Weights of a small GPT-style language model, trained from scratch on English Wikipedia.
Size: width 128, 4.28M parameters.
Architecture: LayerNorm before each block, rotary positions.
Training: a variant of Adam for these matrices, 206M tokens, 12951 steps.
Each number is 128 + 32 x the weight over its row's rms, rounded and kept within 0 to 255. Layers, rows and columns count from 0. Numbers have three digits each. The size before them is the row's rms in percent of the matrix's.

# layer 5 MLP up, 512x128, rms 0.143, rows 410-464, columns 0-127
105:144102095084144185096136112082135118136106137122094161102161117122131155131158156062176202165147152150125137108183123086098151113179130106094147141118166187134233071093093136098150127146150088116161095135059124132123172108081091129142109185081119111075094083157135076100131181090156125144166107091172107111113083094138139146145081191151137109162144156137138116118170137096088157131150
109:170151125141129139080061123104098097134098166180108151100166110172167145107085117171160144112129132099123068156194133193121117122107107098162124195131099179122133138092106137114148100157147065141073164074135116084166086119080143160142099199166113125143123152120114139122091082131130068152099135149121099174079158149128049144123075111112151144144149099119169174163139091128175173079103
120:151129124139127175085149074133190111172127115170101112140106158130174138114073140147124142113164144096129122079156112101083162124096099139059148153139134158117131100213078130111140093111145130076100135131111120168166097108125130144148161132094085129071101213105117061156166126119156130055170101156100176090103123118118131129058159162191143114112132138082103190182176137089154151151148
086:172095123096099135114044129099149134166171144159126152060086111139094139137149117167110106132111149118139106188128170141088162123111152149121138141150152069110157097123176155170167148113144132108098062105077123148149139125131076148163199159154127119111109127103057167105165045145123147116161140082143088092115073169160158131102209134069134173143099174141101132087079143127090136163103
103:164134129173088122166178066093107178166118172168113139132144157143128140126127129150094120164097141084148080072133095117160179138132079119128171176088107098096108130124082142136111182180116100109117170085115085100204139116129161157144143136102092091094085170139114145158102088045151139127147099136114144172062121129149142175140121101151173153112041148139124186108172148107162101092175
092:175152137137128127096093104154082165070150108176184099106150140136072111145100145133130175088120125121147084128087121101167099116173178124140196137134162034073133085124094113130089069116111123184104095140182104145140186133111093157131173181172110105107145144138055079133137146106076158152092162115136122109154174144085132118145182178077143165174143119136141121119102117138150098157083
084:152066090121142135151121184111147186120148145092138112082116106144098077089124161126124131115107140126153112186110147149096125137120122108092106118136187105176172160165112115126207147127132099157166126165102147167126175103114081135159157121087125151130102143136091137073182142124194171093152151114135037052081090143130141153088126145133163134102118166135089157070161130105078207156187
088:085138131133134108105119141115149087157138132111180128156169201087109138127135186065169157114118190063135119071152146130113199134121143126131194204087144116145114114197096144096113142167091081070157139150034126128070139147109152184122145162099127139118114155129103122077112070125128110119130073090134124140106087113102135128105174136149159181148101127143138122205119134096111161101118
099:129083115124125166129128188092124136116122142166160102113144132140194128159066142174104118192232124136059108149096081121085136140146145146154075125161140124143118153096072139120175141154111125154117125124118127124113119097044097223138119076112154119112129155079145085155101134110158187053151130097132071090086113147116174106135115144161132136104136130094207108167144132157145117102114
092:169025094104152202140151122139192157122139091161114117097106144150165157167133126130189142170142094122083133167131118050122131081132138099138125137073119118133148071054097156108077056129178111154091143127196155141117159124143167109129155113153116142132142135075123125124148099114182138135153146113146179129133139078141129131093181142124079086112152144106137140104161205058153136114116
119:092160097118168215180139127131078139127139147130107072074155139160165176134135133093170199081115107101126071147117137092102143146090143119091129129144190124121168140128144153118105117153139082064172124144161100132132153187150139152139162131092109158090142112101110090112107129068122123086138135059093129131117165067156140107156124189091125132156202164126115138055148199141077116127098
083:082158080101177140173219137090136083166110119117183115185136147125210108112192164097163195127142090122121132145120095111099141085104126122112117154127166141171123112091153155156095117148162139160083158117090120128089136119169131075118101143162125124088089089156163138158097209133161104136108139178127139150076164104156143122168077079144075121132144112136096167075138151103135092086087
118:166118115075147133076111042172136140150084156189085104210128077127142134096106128119117127178121120090116141114133082157170157095130148163146163163131106139100174103192105113105145151128106127176083152097096116114125140132137095141167169125159093117156145165101107093126101079123118072084117146127090173183090179128147170140061192095152098163180154084143135128124114071155106112184131
089:157126101097108119148123115112124163081144131146147131129107101142157098224117133155143117127080135116149114200117140153152135143158100109221102131086124148142063152097126053135141090105161161175110119134177116126022147144144114150114155140146156168205200072082191155151076152078155088117128086121113125125127123142105108105113085119166150147101137142146154141084164160121080150098129
098:090080132164097148083123110129137173128113147150132175115080182150084127124069129164175120077103101131095176180152093080221133085133190184110149129049133111103139101103162103128107133120102129093191122138164093108107145212156126161124086108156103178116130089155130137133149123122179115089089102148130123114109098079128170125088136144134147095125171117138086155161056113090093169123127
096:134076120111075112120075100159142109130082141171116135144170130052133176123136177112166068143124141171100164058128114163067127096146110136099179166137111176126179067153086182120153078141138131110106110153113141124140095149144082129108084129145122123118070160147094093132153127083151185144169098144159140120073084151122192139117143169118160172146123145097085128103141133026155103133162
090:167135131135087101077133084130143056141113167121163168108113154139113078158139121132194109077080149121150116117148170140149173125135113141125139138088117144121129148073078125132089101235115156119063158155131109110105137152088102158116174177142124150128069134084117141100140156090147132190163119128170117125068086125129086105156069105157161124100157183129093142174202130076187152104135
100:124151129121098095113152128144109184123127155123222121087160122145133100109128150118145100130117142192103099144107047068169156110112150137071186121104092104142117167161115167120219103108115124106130155136127110131119086135098094129128112132114135103182111205124157077141151142118110134104116072157091167159147246131194151131132089131152166109121049111099104158099107115150117132163150
110:133143118184166095140133142166133137228114103091168141056084149135143129136128099061134110133196106124105091135112134160135126135094087135144101140036117170148149149132025118095147132110098114117093142131151123080132122097116148133147114136145128169185128176108129157142130145141167079125137180150113160153146116119102171167062102099089127138164129117060167188120173118122117121061182
105:192108124081160132060107102126146142139132165131101144170165161099103199127116102123131089151108117088150100169140141061150123146147155179126157127155136059144188119175152153121139140107118099084129121162103121140139144122139094131097115178255099145064171155159045153116123104105112133140137087086158101096093161147098107160063113141118142129165164136135054112115148122153156150132106
117:168154063051173106121126082112142140157104157082092094140102164127182143123159161145067134065201161156068092095211125133145145114126141127164142175104110096076165138139132145106154139133158174149110137129093073147110159188108128151111100098205058168080138107147099119134122098085112148178132071095130123153161120125092138130080129098107139105142101123151139163116137185127114150095119
106:178112118096162142144160056140135147169086097160115091088182120090149189102056158127151109136152106163106151170085123109157137175152099126123126176126119179126223107100130097089081088129171136093101164165180137127144134143177161163166170116167130109168076141080074152131172121119108092084102125112089114096155109100102087156139077106120167100147188108110156138111162120164124118135082
092:132062093133090124127129100140129132171113150159116078081100160119128112084177156098172113158098155129050147151183126158081126118139154135090105115121125182086114134129184068126155098105165175092100135186127122132173038112170067133168100115140104108142121181133157088165135099109163108154138117151071169132114150153114135178105188135128117151133128091131187184100106199093108162152147
093:112156122146126122097106082177074139134131209148131099093104139136162152113054073137111165150130146118137154150095109087085113101158133144090077139090176149109187112112096092100139138162143153156111088123076088113133119160151200134178162128098151104106039154101169144096122084084190166119145167104174153114107154089075102136121079110113124124130110153148106116208152202136134127111119
092:119119127145080181165072063150127098159085163112110153139136078081116118129068167107161129102144161136104145190103100181166140174137079165133118175090124137144212176136126161110142157058079146078134137075195102114134174107095134086158134161127170079115118150056080067146165113124160095111060133168117124113116131093134141114093125125120108161107118131151160154093147146153118155127140
095:143128078099152077155098188126108125115055126123152219065115088162117085109164109174120087100145135075143089123160134170138121146119089153168216177130159120172164069158072164144143142132132061144167086192090148088166108122107125137151112158108120119136083137089156174088149151123116077115128086140158049113115129141141166116110129120159147108156164109105150143079134123123129108133144
087:136169134127131087069109085125192140128103146109115076090229112098130182079106140174122155162165151128162148098081112126136137239126073108110097180113110121163141169168131131129132126110119109144056122089092139106151105180091075186157140148195129100123095163123138163130092128083113140142162061130177113114105124127110152144157161132141138107115103090175167109151142093097143117135160
102:077080085115125054134182129151089163124139157127184119126157135113142139125136186073161154110116128120127153148158108155134152121098098124129086177141136128138125119178085167126144103188068065144096145069101127117151176176108106123120104158142110189122079154153168128147117171086185142129116073062181133100074173067151100141142114179152148079118165141143127109132129165044146104147133
093:156096109136162089080099148100161094120111126194106163128128076152133124147161173122139034120106165169141105103125130124124132115105122172182175142125126119149169112124173112112130125110107111135121058179093142093154107065119123122141056194174122141145095126164123160084059139152162111139122144126093058140122090165221148158170181155062135130157167102110139118089102120123087117158104
111:089134100105076194126115071147138108171104118122137171114129162114156191135115143138131133115196133090075136144098144137144162169147129176132183114077162129122144092084136104112140115084198132159161149109160106169094174104204166153188106149072138112145156165124118108140093145090093126129093064127123185129124195110085129142139073101142086128092080102086109169056109129150093133147103
099:129158085176152104146090070139148106124088137158088148105076152080171193070102111127149075126183124172117156095125108094169157117129123179087145141099131119134156162197082089082155161148159129152160124097098111100140176167159080144146114124150067079151067149105140150158098117118065152136151061133154147145101171146058137147149135099110071137168160125128097182127092147108120143163153
109:136132141126119113151121123049160058148118109114105125141118036152191165140126211152117130133148187138065102090132097144061135146097102152182125123066125191135104149114129119148153164139135135166096148174055135119084122136127147148116119175138138135098116161187145095187065142112166165116082065117087138150079125108153144160155140142143195123116125111089108166157119097107089145131130
107:150087086099145103113127098149149112149104149117076135157065086078146140112096083151116110192166141132170166143124120143121135200145116155133079176121133124089155057139100148105138169152127131158070158102129125111198137176113137138146119128141148106137142161162090161127090101060114144133111110139166098168137085144122107171159132097135102234076058126156087143126112140101121051188155
095:134062148087132085086107067143151149168149161116112129072095109107106198109151105101077191116123170114115114079164095177162163159120151112139165156140112109053156150118151074129124068141157146126144068141046131144171104160131140152140198167150151110125054140129117120132109153131144064134182136150167105150101100123145097138158114154155207151095097091104158137156105118151155141147136
098:159108162093095137169109165151144066126174158091118159108188110096168132123162128144081153194132138093148112141189077093110189126114079128163084145101121116120094158149074161144141094132170093129153185097104138142091176149098173136146166134098034148108187118172081096127127114084115103147166050135121142133123150131147089131083100107182111137176154173144102138124128160087138109171129
089:163135149132082126101107078158146112122159142125108138085180109137171121169061080170124128134131141144108151154193136173125156146182083154121101124135138132158177124130096177138143084122143088142085178144109132121149139145035058180110137108157140126042127147090119136101142113147092102126123093125176086058117143132058133120127148082109115096159178126097127140165200097183137190137150
080:139103163184092119086131107116136142150162126093066164114097131145053117150127117115124128124119128104159165147081094177191071157142149115114137132071091142081099124074180116138085182143124166107144088125182100093149146165111082123127115068098157173092123091130208164114185129144166116166116084176120146175135114129128176125106183105169119065149162119103137154102139045133136142106115
098:117178123137102172155119075188083154165124171131073179138117139104096164143118102141174063078133151159133143190151123152108078128100096124149110129089113122085141141097091115129122103142096120138102217109125116091180109169140122106113141158181128105141069161080107128130068151113122156147056143134150071124063114088075148126123099156136152167156140183104124203124156112087130166168158
110:102104063150113103138147116127131156174150126099118120151107105127117157100138209120135151163156103138141136188138099146140120136152145096175102164148165165052123113088128185100104098067129140172164127155153124127188124102111143176153191180154088131058130106187098107195062102120042145176058158090126137120064101153143124143106136164136113093105119122113122102133179106126160110135148
087:196138185103079148179154126136154105124117092118098151107128132137170154140105114181127157149169119087108139150141104124140117143168089144082155140120110158078113109095074163134165103148155055115117153134125091150107125142106124137114187194110134159114180068134112087144154071102108209112138096133082124135110110180058120095111130098137108138115114174105141166169085192155162095027138
100:150146145096150069118114035081197146119135151118112141156153124073137129083096165155080169127100120099159145099085121139119119149128123126117101154140146125118147129116143112114136142142189123175122120158130114087188059148138121143189061113095069139120057121141143142106099120102166151123108101156128081082121174134168218193131087205124143120127167101111131179166106083114139155090162
104:132159139099169120141093101106134081172072156098109132142161197139152153155105054189118087108126111097132165179143089091130181128108118161110182118043135131151154090067105190085111169134171153122077187139101133104104150143137167146149138153157148122104159118105153165160111128062131069129133106144112109118106151146072138170115115102175095114094078064102101170110168148154116152162126
107:095101136118144105097137079124163076113116100174130131174154153089186168119097193171143171152130116120113162133156128122096167117112139157156138154075113200107118094143174163086148178133091129187132143087145087129138146152090124181111159071076066199151102104192167107156152154075152141078122081066125111125125094106148126158182137148163170128104144130085093105123099091126130111100177
122:138058127106155117154147172161136096151099166097112157173161117101106192140160084131151072158139128078079124099125103099118192115111110112117142171140126083198133099197125162037110167160130129119116138147080111149154143119058097092130133128111066139172085159086096081140105113169152117098161052082121132136121120120168158149133125157090168160149096145114158135103108129099171104166072
085:110083096096145132124116065142113190110100094138170142095179196100205172138057086162131134152109107100121166196119105105091166145125131185152132138098187119171126079122144134118117111146124096167147143137177129105130120201157119169123166080116142139145150085110162113107128082054150062095143108146124141091116146118112148121119149194174113173097142190104103159120110087150157145087124
123:191178068119186199116114149128094131171093162163150143105121183137153061149077152165139138110178117135071099129142094125138123123166141103121121130068120173146153106085079094098142090177098083159116160094100125136087111170141178126114115140137142133098174114171094133097093136094159100108109126129118132116072200108096159157172176108112117060113156145134163142139198145112089159087166
089:107143179112087087128159179062223120148113116134103103144178122127126182118152097161124149153111157105061145123121137143167110146118140105105147171136163138139170139097075208102131147154070108149173153141127136087173179110066125129154144092142090149097098142068074112110116107088084165091098058168110081104088143117146145122117088181157158136079130155137151125166127166094150151090117
093:103124099150152179097082094121186110173130164114139165139145180117095070146087155122169158052138116149140126116201119192114123092124104072157106164171106173104127133124102145137132119152133140210104158144125119133098108141102129167104105128129103187121034099180080170108130135097117174169107103180113076109126064122081104158141129107099149105121105160126123130183189126127115164109169
088:177143142134133161095177084146156093129123160093151180093158147150132120107132189090141109053127067103144161086091099162144150106067098144198157097073127154134155140128136118122147061110132118132082057159184149133092137130120105197188146099160107128156150129143130150206175149122124128135153124126067110115163156144086113143126168137149086094084079122155162160150119102130108062082125
104:114137151114147069096140093162138149169151118092110138121133127081170142202082140068105149074147194180099174102137114130184144152139146113196156149055097152122112181178144109081147112077153063131162157110118114105139117166081109176148206147108105091176103104114100150166126137077137072159145086096157156170142151110159116137137112089151160167103085122113152147111149120118083133131095
090:148133130110103102082118082166130166115135126143178117058155098108090118097084162126152135169092172151118101163136125133042117196150077141079146105128147165111178173157094124124180145127156089077102121173130159104199072161131094146154194144104131088129087186085113114170130187103119151129132141133140087065104100105091165128128112172145133170141136107129100195160132107135111175108156
098:107103172121086084169123107101116130159111110174175164079139176126129183128121135107131116142152124101140152198135131133114130090066090123103180204131194112103170101103113148111083155214095124086057071096086110168110118110149128129136103071112101086109110164127098098163111105107148141113123157148170073130100119128130126128193170179166078124158116179120131132095135185139124099079090
115:118132111094110076157135119150108164204103179100156167117152133141144155127085118094143079130124167079190122108144092141224162115152064147172144205068106114106151142203119171105153104079136096098117176137084104118060158166152117147154118201117089119144129095155143144148085099078130089133182092142126156153116134097120131131075153117164150151152151160157094136138127117116126089136096
095:189152117152165165097204125151140119123132152094096176066147130139171130080183135078130096097131076110140160069104108128103135098080147153165141114038098106147142155139149100126131073132160159110054118156146144152140119105089121166185139077156102115148145095170149136184148097111108167120165114142063164132157101150115113139126152130152081121081083135178191126155127081147131091078100
082:110127131127089053145161100166156122152080111130151109143166135070164158131151146112178097117140170089045136181166135102152090158147075138125184146121125115079111148069071147068171061064137087091135105135113158151098085155159149106115160156140108151155168131124103072140131163103107106162168103161102123168101191167141114126146132117167121184163125097154107143112072142139136095063119
# layer 5 MLP down (transposed), 512x128, rms 0.123, rows 410-463, columns 0-127
103:090184087114097152127107172136105072122143112156098140151055131154117112112111144127160187147105117168151138121087167160138136142144094078133120101105129093123145084126149095125143115162110155127105114102108119152064128143117128140156095174068193070159129127148101123187170109124100085200177134115191156135205172161131128051132069095112116144108135065170140083114112143172069131153161
107:099143130093113130178125110149135090151103105130127117179130166109135130177163169153075139208185057154111095106053088090148158180119183112127109160128171132153134127167074051159073151168158137153179103174140125122095127152100145116062114109125076118069156108134133186093173102107078123167123101122170106133144089094113152138131085135149125083109167130188163107129117148123113091134118
110:135089106112118126130085178137118124149119125095141155151165137185163079100121113103130053087192107151216108153201132023121117096102159097125121118150150173150071108108163111098085145140103131154127126148182189096151123108128104126114128148159170194131143134113124117127121042145066146139148134165114157108162144107135113137201071129123097150182107139111096131134124120158163143116071
090:093138138126185132174178113157107172147098100129066155146082103127136145158146110110154155133178121134055154057136101137164071132114144084149146115165121149116146139144116135065085056153168045119165187089207092100159090104136190141124088102148119170126145126124180053139129129079119177131117151103130146109087148114134145172147113166140106095165139089089153096121111138143115089133160
099:109166133067100062099164144128087166115139139155093111066107147134140141106165147125112163079160099149083184130038113184201121146111092184173145094159133101208172128130139122170087153092156123142130136191158080153104112139084109143163183090180113114086135114101108141160138173149132145102150145151102122075152136122096131095094118114068143117158173097138143081109147148142152108141087
088:107104136143076110117183079142145133161131217107089128190119164144115095129180120134140070123141137125083161107143074126148114181123097122112138168167128194212143137137180151166055175120136151056160114097122115151132086122143122107173095041071136122139113133130151134114174095155192109137123115113098133168065124144163143120099076140125127084106122125092097081150151138141122102138166
085:061162117121158132149108101090078106157109100129048116193118118051123187183137133185094128145144122155119127092098131096164124152140143163136126135140118131065118100164131116131087140094097161143124154126183105130184079115159193147128141086147097072134141127127161144199101102089128140149140165159162206116152142078115111154188110063131070117118165066139157108127142143128114114145080
090:128083133112156093140151141133108151177161130106131141115137092187117112148139103122138105086086109185138092161138086124066108109113122084079122060206099129104112164140169164150126106212139188083125170147142129105158136130122139128119138127118033178120170032130162163087165084140100158116089112164098131191139152101171150123115103123134155137160123105146146141175063148081110118146155
094:148123162077126078140132133212120111137125138097135112141167107108113122110181154084108174129061142093230151104128169133104116120122113083077137101159125127176140083187191130105113118081156086059133129143134134146163104097150143029101119107117089148081166169170149151121160110140099126172158135099142151112131168130136077124114137157107147118142147159079113101062147139156126129180188
094:129197104152113201174115116112107119089078124132106182147070143130123135097132101205130055138107134119115151082052161112147046108109200134099161125107077168141126090093176124111119152192107163120104163137158164103160146107165148116100091128106133081149084089125163141092092130101134125129132132115152163086124103129107176178108091146128105205071093125160134127172133127152155147145127
105:132075144172093056121092111158160129096138147189110127126080113127117065137132124112124072110153125181091127120106132089120196098121151152126146134140105139088146097119141075170166196216122171152153115165086163095173110182121159126084103163123188132120160118142143105178128117162130088075132166138115097099126110151068157054187134110178146131139096099114051150105119146112139135141130
090:140089138143078130163104120051178140101082118140143111195136074144129138092135163130141137148129110139114138135119088137136103099134151153124134104138163174094126116176124176019124173147113151117160130119183136100190099147143120111070083067076090163121125145139180148089135112079132157144133149103151127073120136084104188139112138215207142133120139104122142096149110058129148148108181
117:123136160230207161126085142100097099128142153118097113126088149148120163121133131153118116102130132105154174154106163087116105127111146106127159114060165113139083138103131164060173129136106112104107128122167048157141106162135118151148084113118121192122140159117133094107164187078104142095114139109123136093143078157060135230184096134053121163074104117111172137104150141118160118156130
094:130110134183116141148125128121112159183106119048150103139107143106165130160157098121132087181185158103128117089118088131083097119083155060083116171142121144160126118157151174058098160156049120054161133127139179172145098118155132159148133119143080084153074157137160121124136136149114119145110110134097143126100153124133075250169109116166129088171110108135158110117115078129126104170169
096:161148140063179154157148135166088121064139145133127096130081130155159130130170132094098128169102108077140083137132173125051089137134046073081121124190147104133108149133133119187173093152121145143089126132131171148144112100118136154134167176133146099180138152123086089127088124126106129154136172101129171077132107157136067018147128132144092144163101128129138124099199146184161094111110
095:162102159103082144129173146110110147077161121186089142092101101124109115137079068180071135104145133134094175164134215120175107130094145121144081054115104165139146165075103116140076143138108111175146143150120147124174120171081181139112140075088171127142147054156185137184099114092156143115090155109129101157116133146085177165093117101149112061134148129121111152117107098187117123161132
089:069124124093103156152159122093148146091145106160114055147132083141098165123156132106145111116191121155149135124071122166164110136132069126189089143151046140136137161189102125144092114096144129066208091084140132182115112115116120075159099087131132122160128149150155151166140146185114168065174132160156141089113131125156145168120133111180160126133120121076133071085123100213117093164136
103:127127169077154121122158097106127128135159119136094111141119125115116125102131131145184142156115176099144194100131165173092102134148157157164178184098097169066086122108089142172095157146088193109138146094122087108104104151083186138154141072126170083150199117134074112099097139129130113100155161138169143081089072183069129187127161115112078170105190139173109115107119159158084112123085
109:144072148026093108119104147143071078098093159175107104136152153133157151116191161123090150145101161165107164129177167109101142106183176156128127097178127136164156079130198149185123110176132122097149091125123060163127104134140087130150151133127085103116183114158153064159135151133092110151095116152128065145096139069107105145134152157105137127125133146124128108083129161144170107052175
105:085115114184106131142085255151100125149158109135158108080113149130122088150135119143095162131141138132154127157160061168145088085099069094102131126155158150148141114078081149145121133176135181098143133194101123124128172127129126127178103111048155157145126119084148119176185108120137136118190115172092200082115156123113148038156098114119120124132109132089121099108138138113113092113109
117:122176119156186176179126168084123143067116129101159104154153122107142105084095155133121200178169157148150100144117083094076149126127163140161124136120145079090073072138089152100121102151101073141162103188112131106159085143162125071111139126146087127152148082147199118105123154116128150164140171096139123098108097081108136186149134150152158125107158074197112085113103099083178168122075
104:128202084144184135115063133081136153142141138144107141138130077078141139120126152181110102150123107112141144114121110040036069116156159108162165116095182110080135071103160146150112067086134107151150095116135165115115155107113105154131108118129080154171162170198189125088181100118131151125084134123136140160110127101159159187129136154177129102145131135197134116170114145088124152078160
092:132143176121176135159132151136075124150142142090117095090159073110087119136125109089087167105173159107170160121144077094120123154110062104129123181164069148171166150137125170126164148158133137087154186128080081125107098160072147058125143066099128141153137160110117180086110137186142087152173165114176150196116161106180143137150071120108063131134106131109094127196103134138110126121162
094:143078104111094101159124129101149123183147124110117144129165124103098127121188067134136057177112178111103092147152142121163130146097115156144156157142180102172111125114125155100146115099105152099151200124183138187140156104171064173151034137187111120110174165113116115108138104107104111087123076062122145116090094115152119153071156151136096169110138098165158162105147116071053152161155
094:138108088095107117083159117125074123064118067177150138131072130181085123123089130097109113095137142127115166149124172153146070118138125154139082118159134135090087178180131126177174176181070152152121171128115117089155121180120157085089211131133097139130123104141150109155147151116069110112125089123083104140132107173117141080075075153158094132112159173102214165186136129135133156164134
101:108139136111076147131127121140158151170142126096072105196185150068094107175178143128089135126145171134152121161129092115127181178133124098125131155106127165075117194092148117075092114126131142117094163107174115189113127121171204144168136052133109154126157100088085080187100087062093124109139168086099129077127130083195136180139108102158133142123092114084140106118158141142127130110089
087:106127116161181164161124156120056124116127111141093170200042101145090143131163137172110075149045080140125114138203188128090078142140148144122129111111123091101140112115128109118136115172137202129109171145166105153135129083158135111127119097107107126149179069089135088064128150164119116135132155153105151146148118123136099134117108167120101145107239166107074124149132123088164107108086
100:089138151082122203127107159133150153149126061168111119111137065194161141132114085162163074132128194162133164139142160168083107147127107097141168132159075089134119118124108068133159101116169124143076130142115122184099172138053131173137130118149137135161168112077105107115179058124081150127135138126066141113153155123088106092133147104127138164153100174099138190127105096201063125137125
093:068107164134131147130127144140128125179162136108086101126166179134108107116171086110120120142131113095140147155115056180141139123123139114142084151132077131143112159140110166086144090152119154082154101127176098213115136093142164145157129066109107129188129084086100170099179053140083168074138184126200144154145147138118065150090090147134155102109099091129109058105162162169151172142167
111:138134142138095116197120111043068190146126092133148167126074113142090095130088114178113104160097167183131118123115144203088105159149140147105071186145119128109121127140168129173120158136182147082172107128135128040089137106140113101124134095096178144108167077168157136127120115158182143188116108092138107158156095078152118122080126177102162146082119120131085160169117157097105170132158
107:162069152098152083147134170108079103127195113148180109100179102095097123153080065129145152088079170104195117160082140191175115182130101100132145130144081080135111114087141117102101098104199138121176125119126109173161170147145202144105156138084152172143107061098089105191124094149131105139083143147145140104146118147147132103085102111134151131152173152070132130104142154169108107131145
101:105112131157156140095154115100106139092127157145086175123116188127092130078087075141143122179121069134138167146092099099170162098105070189099163146087157097164102121144158133213108128128141106089134085117142138165077114107182168154115134091112134159190145102072106155097134152088168139174175156119119124137118126082114168125137167155130073086092121104188149136164111074085205106143142
104:102134122117138083162049138078166159187134118144119116171183127080127142151178145182099108121109114073069103124134141097146124130126108152147146149079192146153178167109131119134131119140119151121071109214165105192093049104142164123116124102118056120106166123076201107084086175158100142144105146110178173095150142090156128079129154134116124113146157124140144065131149129111107152129106
097:148133249164127075115210117116134142155160142110068142081166100119141100084138144141186090095121108176172164100075137150105141116116076135141114145103069165100106112138128162136107141112139132112084188095162142089154127175135123092156070094153107138140131127114143192164149171099149164122189108137126087118115116111142085133103147161169073105160118205142094114131094123130110082103159
101:132135064074123108145108138136111149085083176185119086169156212149144129147202158118193130072225142109138137113094132159154113101131106149119171132101098117145140130153169066130131144138156111133144118066169086119155080168134088083112106089134135126116082107126127145083114161139087101097144183168175173087133116133133102138166098122134111168175121103140080083080149115132151132066153
091:134104124190193151174124128158142115187045183090154138144089079085139141087216130131097102143156104114135084151087095097114149084141120099175076176128120117149105143134136071102147071145092083084123133108168132176082095107143144118133111126082092117175144131166140122150146136109113137100105123128181162133089140130149141138118070137187208141076079162139183098099120125113127108140155
082:159123097058158112171167159111094127088099094133185093132127111104200130123098123100081152120117114154112105116134132105064172103140097169135157113127152134113142106158130143097144102144127075161124163171079166153130124116127172133186116172133135126155121143133032071162112132097093158125127168021105128119143099131117070118148056122123128183129113151142121113155161223165130078153126
100:138140127172097179107041109136142077119116106148128175150113074132105144131144121095150146123142159174064112114096166077102172174138080187119140145129218130147141137169146150187128192112075143141151128115116186150111133137186170155124121145099133106092144077125174113112123105109133138083116098128099076067167093123176104138123104175114105082110080144099114105111156213156129084110131
099:174062152092160128148139128144151146139109124128104144116120188094063164144104158136113176104119173159122102085150140163135120163116139099127127122198105143124123145112110055124102165150057094090142109132122109161190141157081158127119109082167168093175174024128145109117135103126100167092106130181109119157095183079126089167141102115157116188168153079152161162089118148083086100137137
089:109148108121088168115081071088155115165105181116159106200129136152117108110135151134155150133175119161140174053051105115105148095120154131117105126146100157190138048159151170101090106105124114121171117152094151172111089149183156155093095078126110097088098163082167174159144112076142117102106124107172160093143160114174158168109135181161135118093132091163122107118168100089110088183158
103:145123105133107194085154194173111119173165148120199108135182116107145067175111149040129080191101124151142168141192091144167099099128154126104169126109084066119156117163137159120074143128112148089120135108176160160128138110127167127168192135135125142122122170065096148153141097151099082087140093091138131166116127070116124124134139067091102118078112102101122107092138161188149119107125
108:092162117078111112145145134149089133168155126157152090126153108134077130146169152093101122110108145165122058136066128179179070144094076148121152169176122168137114151110173119165060070129136076159144113123165074169184102085088108172173181097122112193149147098138118137071123159137137126126137147137062110121148122138148143101154130134165083156137095078079115108123121187111167083129190
104:146129073138083147109113085110122178090133117098156152142098120168126084152112139136124145165162165145121104100104150139158100135139137085101154146154142095118138147107133178147113134166082093146097175107109148090121116121142192083068146155121152062168147165080159080130194106098114121082144131096181132091106086178115153084171130178028104146092188157184139135105137147163120172132048
113:119103106112085155114128152158134108130120103114077131145175167155130152148047094085123098197104121107110159150111115096135123109107131158101160073069131153200172118133150169134108105112174099125156147124126139135119147120134112089084150107094125110129161155128160141193127118158207073083093067183188148149168185133141155094159176108120151150132121104096044165094149156136145171082069
088:145162154125113132194146183062131091157148160103056122130129053104130069086166145158159140139073118109097120070131128160102112112154126126125045151130099163094161122077139142142158111134158154105144171127171199114108112094112162108155039139110160157120127148142110126119107127201113133190112158112207155115156082102122140129118144104075119100101101081137119104104129161122174109167163
118:168156049139185196098184145050134114138117121095157131094123067120158138143111104143179108142172177076111125151181138083130128118122102098096199088157110137104096062134132158134136121104060098165084143124111170096191105108134108146114134101135134141119150182146141162187158186132093110145109198187159131113124104131097092149102127086103144094079152095119154137139113163151091110130120
089:174139089099154102096064086188041123096126128176077120126141117093136142133124107125152074088109118123200152125099108125130115130128102250099105086126098154153133136139143087100142141083154142102124104126150127154132069115170119107129153111120126150147137115162109214147138169125187110189189191140163127121126175125052136194118141101113138127131129130125147110067122103120099129127157
094:096130172157208150116174126117157122126043163145130139139134107116129139086184179148181112155100118103116087092086120113096173149104206107091097145102145148140137075122135092113124176202070138084130178091130116065115152123134189117128132128105132085073096120081166164144086144112113097119084163122209143093110151126184163161123125136139111108052121133162146085124130116118138112141151
089:088065130061135124158078120142128121137127142116066087168060125087166131137104065184116121187140160174115113150161160102102096168168128121076120192145145116114072079134174121127114181141186102128202152122111077081121115161158107078096124152113144121148080143146123122064074132154135122136107184163111114161081116143158169199125125081136176126131143118116131158106103173122138133143128
104:127122083115153119160161156055134116122125141153136132125150168160118163052143067153131092126085071144107077139162156148081091132133102155112168052149116079133141094159112143207109117121127142184116118133146138102126131153095078137117041119141080127124191133127175106168137060136113171126140099168097103144110126112129147100133210186161082127127188146114128133152139111098116076174174
087:094132151162089138119118157106129069109113109135126190229071106153071109164173109106147151077138113115115163146110164117145128158135135104187127124110168108131096132107170168141112156123097137155163116090155138121092192124094186090052112142117113153124158107130143125069124016163115128130129140111175181133157147144122125080137081120155124098157092166123093128074132175170120134155064
096:164105129114121183135145135106124127095104113127142102100106129131163101137170149138104074162099174088076179080085131104171169149154177112108136082176089150154094198113170095134062155102060088119156169151134148142110135149053176150119148056137064134187147127130132144146140131121169171124154122078103090123114145090097157149091120065094113166148165133088161148120067113120158092169119
113:127130104160151143137115171082191061074099081142101092142120152160131123092152159114107175124091093145128129185171189091068123103149117175106094117156181091157132079143165064108163145093063189114138146126131138136115097154147110164082129093127060153089126079136141029121164123108132168102152158115126097106166143109140141143176135159115154080176155086121137113109162141134141150176113
096:085101142057130083163068122111138132131160141135153067182096116102105086181058101149113163145117165152106120177173175095131113133180095142094126165177150122112113125141114164136126155148162079110212105117072112120091134185128112098095130172094144158126106123091097110074094143140150106154115157140123079126098164130128145172096078139099173128195185176100102162076105162106144129169133